{
  "num_attention_heads": 4,
  "positions": "rope",
  "init_std_down": 0.0,
  "batch_tokens": [32768, 65536, 98304]
}
Each number is 128 + 32 x the weight over its row's rms, rounded and kept within 0 to 255. Layers, rows and columns count from 0. Numbers have three digits each. The size before them is the row's rms in percent of the matrix's.

# k: layer 3 attention key, 256x224, rms 0.172, rows 248-255, columns 56-111
# q: layer 3 attention query, 256x224, rms 0.174, rows 249-255, columns 56-111
# v: layer 3 attention value, 256x224, rms 0.164, rows 192-236, columns 56-111
# o: layer 3 attention output (transposed), 256x224, rms 0.144, rows 192-236, columns 56-111
k248 098:148067143104169131137107166085108085159131143149105138103110157168140109120127093160162124180157145134106107173182120108107108108099121083089189118113125089163174086109
q249 099:100085141172105112133113153071158137142141115088032131090093162105122090137146076118084129149178100095204188175162111073100131131086176188142103135120167098201107117151
k249 103:150172100142181138169125117174112118129129188101146115103154098125159137134151134139133150100142184116197100163141251122157131105101131104159137131154121105131176088092
q250 103:131151118162137079097108141088140153148115044130181125112173168164135148093139203123106102099163170110120140116139147121164161093151107107067132131102121117121145139188
k250 104:159098172119104138123082079124086134128129116172141092125111108125069164106172127133167155187080112140067094062129118075163169082087071104161129174142073150150177080061
q251 103:139136119148128138130108157115110098081128130172120153119083178093187110075152130112117207110128091141086150116123113114107149196136181212152161030145124153156128099157
k251 106:165183093117115156079147154160167185116112105123110118109130100180095089117039099104084108171186083157192124106122148175142103115129134141147138146169109139196087111150
q252 108:139156129169121169161123091167070092127077085093139112149141125160148152197121145091140159158122063144137130123154160124097110111128141134154131117119109183136164181137
k252 096:152121128076122184102174166244127198121140142183061123180144248114119111071177133151118180123209085104151148153122151131129144112120147140146136122127107095129117132096
q253 083:129139133128126101147088120133110081105125098104112147102112071147185065144146178171151111142129161122115130101087144098132150162085121154159131182077168175173138141074
k253 107:132140132111117084045152212159165144117139153137134115164158177129105176184131077118128149099138111108084093112148130157152144111159103159123157102135173097066109102106
q254 107:149104142082123115177112111162130141119145134107148135123146070111147070112202128084119183148143171157097085083126168111116074123080081168153192065112109098078136117107
k254 107:126139156165171135107106139145137125132117115168162161112138115166102117121146064113150089183107084175121105158097061128150087153107179178068091167159164140162138170142
q255 106:114144094114132147146095131077152119151113161106172112127138138150097144125140058132120124125164115138104118098195131071128115088207139147113114122092118192114140167142
k255 104:137175181144162113151131079121098136121119142153153155163109052156144182088145147127119116141186107114072153095093109124137161111142086094137093161106158165142145106140
v192 087:165143124101111154153130174121145122128155113124135110163174144083106137082072049104099168083187111129181118078127127138106176113134091129132123179123118119167130098114
o192 095:087113131091163125163094089106108160142110096096160108198117135148147148083117150112211124101133125108118135147134145118147107143118148090107090127136065089144157106120
v193 099:166144156180103166125137086169143140144153095126160129132069074149101105152096155149147089109143197098046074110099156236127161095184101146155117126037100060141117121155
o193 094:110153132081143146151136159069133066136084134168083075108138143173115100125144130121184131092107139121128132149157162116213124152115167120120141106154116146102180133073
v194 082:160083144114125181098041126145124165072104054140141135089157152114134115152137125078146164099128174124083110109151133154118099157167151160135175088136174147086160126180
o194 088:111126112183121114164179100115115102107166193156132149096110079093101137111123149175086133160140088184137086097108148122127122165114134118124081107120122062075117148098
v195 102:163127149124132112131150094140149131122119089102135115125146127067093130148122123186118139128082148171135138141163100096134079167098113074129110089168166197146096086162
o195 084:103177146149110151112116143148156153169171176122120122157159066179154114151135067096155158106152106120145089177087109127076133125101126153129106192111148092086150173110
v196 083:157090097120045115094113133115126091176079151112124092125155117131127154117145151178116080104141131192146074110105193158156156076118127085131166156140194135136155124130
o196 093:166170116105109085171131153086105115101146129152165136119135090107135130106103169121178131140137158062127152145192098124155104125144125177121148173077071110173124127080
v197 089:128161142134085149112157102103163133140159151100146110121139128211132186093149102103120154113109140148166163126088160134169146166140135165131139104155130147092078108131
o197 139:175168138109178159186131158131137135146117156090113187122159134150136060148148179167127127124203048103091090064163112106128157086162102122143153130158127123154115096115
v198 094:115133209162102082133146144109073120164196092161128115131078140072120148119118163118111126185131114200140060081136135162143079121087103090146066150083131115121114158143
o198 108:091162052111153130090098127129190174091110100116129150104108123151101075132116094137159147120184131112128122168078158124090170105147114197110184128153100152128093042144
v199 094:170151138151117168120103121067103157100103106168109181178108151158119115168120161128149140132062126097149106106116127150096155090191137179161109112088169089092142135137
o199 103:117121142119143127126128094165172093137151123080140100051101061094173143087114132134125105122128161147101093136152140132135116115125088135164143110132138150093172127112
v200 103:150145125137166108152067146141121068144105112103102087203177110131117064160148074138114155154157070162150096178121114047072086140142115146117126121149143103070116130155
o200 061:120151111183146089042140088164112127117187122124158107120138129137159155075140162148144074129171107152133138136121146146117127090098160087108139112085162154132152114116
v201 096:095167145139137136131151120139161169129124147156103118147096169170104126158153183106161104089163151058128112096036093159156140091090091129119149186120125091096118146169
o201 107:146060164054130180074159107108074062153093090114088125149105125102116137133117090166130087147133144123172145146130234064109120196112148145106101074146108120147128101150
v202 098:165150120107103125191176137124147109121119130169112126084085123144108207194096167104087092170135140196156156111129122174109133133108083075153152119119072110149144120159
o202 085:149090079168091124098148120177139141111134088102103128121128125116132098137155135094084137100073138071117015114143171133112103153173115163103127129124153172118124092116
v203 119:154221154097136111144074142093116131158114132128106119127115133143117110113104107095132166133092119123151189119158129107108089108131162110125085116093097112152122166116
o203 091:091125076152191120136179092113176091117116128104132125113149189116138149175095116157127094111141097137157124182119089128140152139193084120072138110110150117085146147178
v204 084:115097086115112075140105151108121104100128083106114084103137163108118136082171109026127133127139144134159104129207106124082102175147125103110127117073121090133121141128
o204 089:154129134187131133170155178043145174158098123144116129077152132092148109154093115173228093130142030135102157091130118130179104100087111153136097115154177149121134096153
v205 088:085097067116087068119157200130145134156194170115165144124159125142145162153095153101127128140148136088138162127109125174122083153165121099107106160094139127117198061128
o205 089:149135154147147132104095138099148155129134085112131078141122060093100089128112065178145129125111132166120111082076170078086131078066135120162108073168087126148057137180
v206 092:094178158142213158137084181111139139157088138102076094143116143141119135144152175177105165137151175138141097138128132085089103158157194220158097118142151144117157106132
o206 090:179090126158060145130136081196124092130095096137114121092178156145090088169149152125184086139103113145080091168115139152146099110116100051139086164093174122114150112129
v207 086:123112066153170147067154160133168115163033193171127088121116093160154130104146125133128155166121159161128135134124091110194125106132076146112110147114180148112145163114
o207 108:131077177104091115148096119139110113104163067086080152136146146098161073126121121132091123138143108081130192171081105116105124130149151131143175118113165130162054108089
v208 087:156113141115106081158137163133145081114080104132142181125091130132081154135138050043098171078117119125125177179101168125133145156181127060116134138127108168105104089063
o208 123:114149104147097159103104166090157126128141171117049041163136067103128105122086150148183135118153110124195094119133094126103109171114162186140147098169152106102100126126
v209 086:073110130164115156154147115138113156118065106075105105160119078125087159133117132096107094155121146067129142152117151100136042081130156172152131100035115145093123129181
o209 094:155164152161127132064140160178141082130124143205130175151140136112186099141101096178132112190095179130133110128123158141187178144144140149145087101168136155110177145108
v210 099:095157078157139173136136153116120113116082127180162133131100118214145175177076193106090129147158155090111114162106145158151105151116176106166051138114106136132127162094
o210 081:110111151148086138110135114145118140140164165160123110136150164126120114128148075167130105131100123168056121105136116086094176125144148146158162081123167168124087096166
v211 082:069117094119162145129108176125119111110114051104135104117108068120124146105135109073094102137090126119166140151164142154154199148092133130119126081141102150082158071193
o211 094:154106134187070081155145097143123118143170152167151172131121177136179127120122117157110075139128110133132134122132169107214144106161112124189097122100137113127165175133
v212 077:131120100137135118147082136112115146141161153129180123064136185090168162150113149130115041083161113129072172110173172101146082103154132148129134082068127108175147143141
o212 114:149165148098137126136147133112118138108158110120107100075097100112107112117137105139163198101158168148203116110086120160096168154150123139111118160135151150109124066126
v213 093:086149149129142195121144132083099104094093080070076189138106181122097099154116170159142071107151138134124149114109143084114135156110112120103186095111120135061082086134
o213 099:126133156125123134107132200108125072079141120152138087164078125153183118145127139154040162128119091138171130159110155142177075159179128192106085121100160167151118156138
v214 117:174120132104092075172089106125083123106136100141109137123117107126111054145084088130115165085180124113152134170132154098141122116131135216093100161113132102202147067089
o214 058:111173120137147181097125146149175178100117174136163111125100134126176150114128161086221130148098087203111159118116137158105082123111130083131147132190123111122157126133
v215 083:107166172077115205113091149087134145170053169125111094110152099129149162111129132145152198134121131148148165081088128145140127153098149170160174109134119114076123072150
o215 094:119070196155134099162173081160161104125175097157119101198140164122101155176118156096088109119134078120130117089137062113059153097148130124141096067164158100132134169090
v216 093:149183154131084129102145122140139129142108103068138131100124130206114092163115179077126141161150161161131146154105142116106132098142147153106077183164108138153115118118
o216 103:129098134159147132082128099111127109135154088196145120113079124161176160133148060129119134121143064139112124153124131128094179120115094100159171084157157107126129198122
v217 097:164128153086114143121099122107139153109141117129133148143169184171145131140120128136166129103130138084102120136132124161144100113061107132141131168134116106124126057118
o217 099:162109146152159097135117120189082080121103112195152142108107088066115093119184111120115148104098123119139151144112131098140140120173135131122108116173131131112119152161
v218 080:089127116087108183134095085096140145132111106149185170156152080159125151140109162059148052128160138141119101126057093096140148160140136123145110118130087152205122150128
o218 093:088100163152127138098133110132160142094148179107110066187113142100087147154120122124118155117107085136143149118182096100139138158159114126050166109157123144123098080137
v219 096:096118182104193112167152148109141122116115169092145096161135177129131099113130132178097034149089122123118121140048124126128132148108169145180091195178129133102149103177
o219 085:122143154193088141130126157154113126116146159115094102121083129199069148088111117135085086157101134143140186103176121107150116040135129051171147066173131118116073126168
v220 096:136148132133118113126102093155137140125176106093092145180200146126120109131128134148133129129096179097097155167142101145148129091148113099109156145128099111094164085104
o220 086:134108097101160100109133130079125156142116156118168122127133065142111090033182117127143149146142075124141109164109165155122186160113136085145152126073179118140130127155
v221 085:129117156167130209177115148173150133156077150107167127099184162157162143171154155148106164120146171168161102063154116166158127181125133116106178137148070115083147130184
o221 096:138077119121109105106151091139115160112126097142113189121113155140052120063045148099149143144114096134135130150130143114107170150153142097182077172075191090147168156097
v222 111:099126149156122090074070130142132132123084103117100136141171102174103084118135116119117171169100101042119134101134040120102150154064137053144128125131153119057080178111
o222 050:155140133159106115111189115093078079146103145186159121183134115082092147147140159185089076097132124152071106115154154094128164171137113162117126107087127069174156150131
v223 092:103103093162117108129140088161141174124124117166091120085165136127092160125136137102137126096137154152143130088182133134107122117138139107145189099143146114096144126186
o223 095:150096166100114106204138157125089172168087175047099111129130138112123133071097127151117127156116189150094111168159158138119181176098144089160078122132106079171166144117
v224 100:108137086127135120173138143161138127158150137143116101119132145100129137145140103156153137102166098148077115154153166097132187152146122106099127088116170132129102150124
o224 081:164069129087100158116117168148154197113065130101163119182139092122096067056181143106124122150078085139146141092143144142191108136107178113150151189144110086148176130118
v225 089:133072116137108092152082143096140139133139163080139128163135132198098122145144112054122143129165161141128137081212084147129166178109128055169110112106118173136134147084
o225 112:126219132116102149166145131119056109093145094175155114104168073106173130158090082145120095169149131126132156143075134166060041116141126077087136129128124100153147127143
v226 090:101095108103055080193144152147143162132192100179111117142081121194151174102083146117127132134092104105118114119067134136078141104188080167171142113088144151185157094105
o226 103:142185156105174169131152178106164160114141175134121139124097134097069132124126065087168137113135201139144134113137149125142125121103142098128122180187047172148124112120
v227 104:129123144149102198126167134153077152124095132148087170148141188144179084159124154107152167137121170096144097128176113144151096168134120117141112125191114158172093125198
o227 069:092135099174170120104097099127153085143161084147144153130119107128062178092132118155144124158122096093103131153135124128140138126129131101110131098101123101110135131100
v228 083:135111086106058093105127183138101135159126121124130107171138115145147127109106174116175149147125130117166131129147039175160120163190054091122131095030123106063134113159
o228 100:111099141144188133098130087103168097147122073096167147154164069132105105147128096137106150112090170093095113150102142098184146119129162100127114137140138104157142151173
v229 100:093100107160116170078166157128082104121089091121117192152106108109105111144127197125144079113181121117091136162119153149102132098127187108098129198088118079124083127101
o229 066:106139164106095155117116112118123114117103114149099073143120148083139149148165141156122104117105136114144164085212121120142133145111135133152046092170141185161097144107
v230 087:132133113161089133122088057103110143143122114120115121113154158135087170120180158149163124148106166095158180071133102180089140076168139118071175102131094107083170138102
o230 102:143152141067172094108202138063151169120192146085214135190110116164093140113086149139079110172103127141095119142136148078137163173147128162145091149100134121170118162059
v231 098:164092132183148175134095114103135111110149144133174151138064109121115077125123107102110112161178142081126071164104127112110132069132087182105068163163143128115109115071
o231 071:115139145077107131121143112127091082233130139103099077148157143191154138133135100153134095110149140218058152106100130109113102133133132126153167163085120109120086157178
v232 097:174067065123121124181193184158147133134159092141148195116125113136119179151123104080140060129110080149154161155101136157135124130085099067203180148102136112143152106248
o232 094:104124127125116118148113082092178128153078140127174077142147168154145180163107107219124116092133164114144107117111237118092096129127121157189088075124135146141096152106
v233 098:107124163119095127112177147117150112111049129123118136133128089125080170089149139132102118152103133126109140061219127177107153151116139139154139125166119177146110131077
o233 090:111149190160185109103119087126075141143138109138130119132160203122130112168117148123144154060137126091104177205092042119102135110090109158171102100141112098170064131124
v234 085:165110139106121124126084156130156105095168100172143147124141101083136162076110153116156181086115137138133077123178128110147190127190125117137148124134107141164151148151
o234 107:050113099145101091145119130065150167132109117120120108122122146119113181119171144131115115148095138113115183160095146098104121126070142180120115175122136091160160177097
v235 113:165147083160133093093066121111139154095178083141112128082147162142148153154130138106093118092188134064162159138117150104128138070121082127091144087137152123116133182129
o235 062:143108133069064124201186117099113138141131167115133145192132062077112094127085108122160145145123092171097038066086173118138098159098133147121115177123105145115191123194
v236 083:072125121165120154134138091103086151133160124119156114164087099110114104139159098103130093212100085125137138128100128171116138128133172152142088089104168152103096151128
o236 109:148161117081151086167132105150172160160033122187115129038136147115094124084140122147165137154158103138077126118140088077174140084127136130089129156110082114091159134133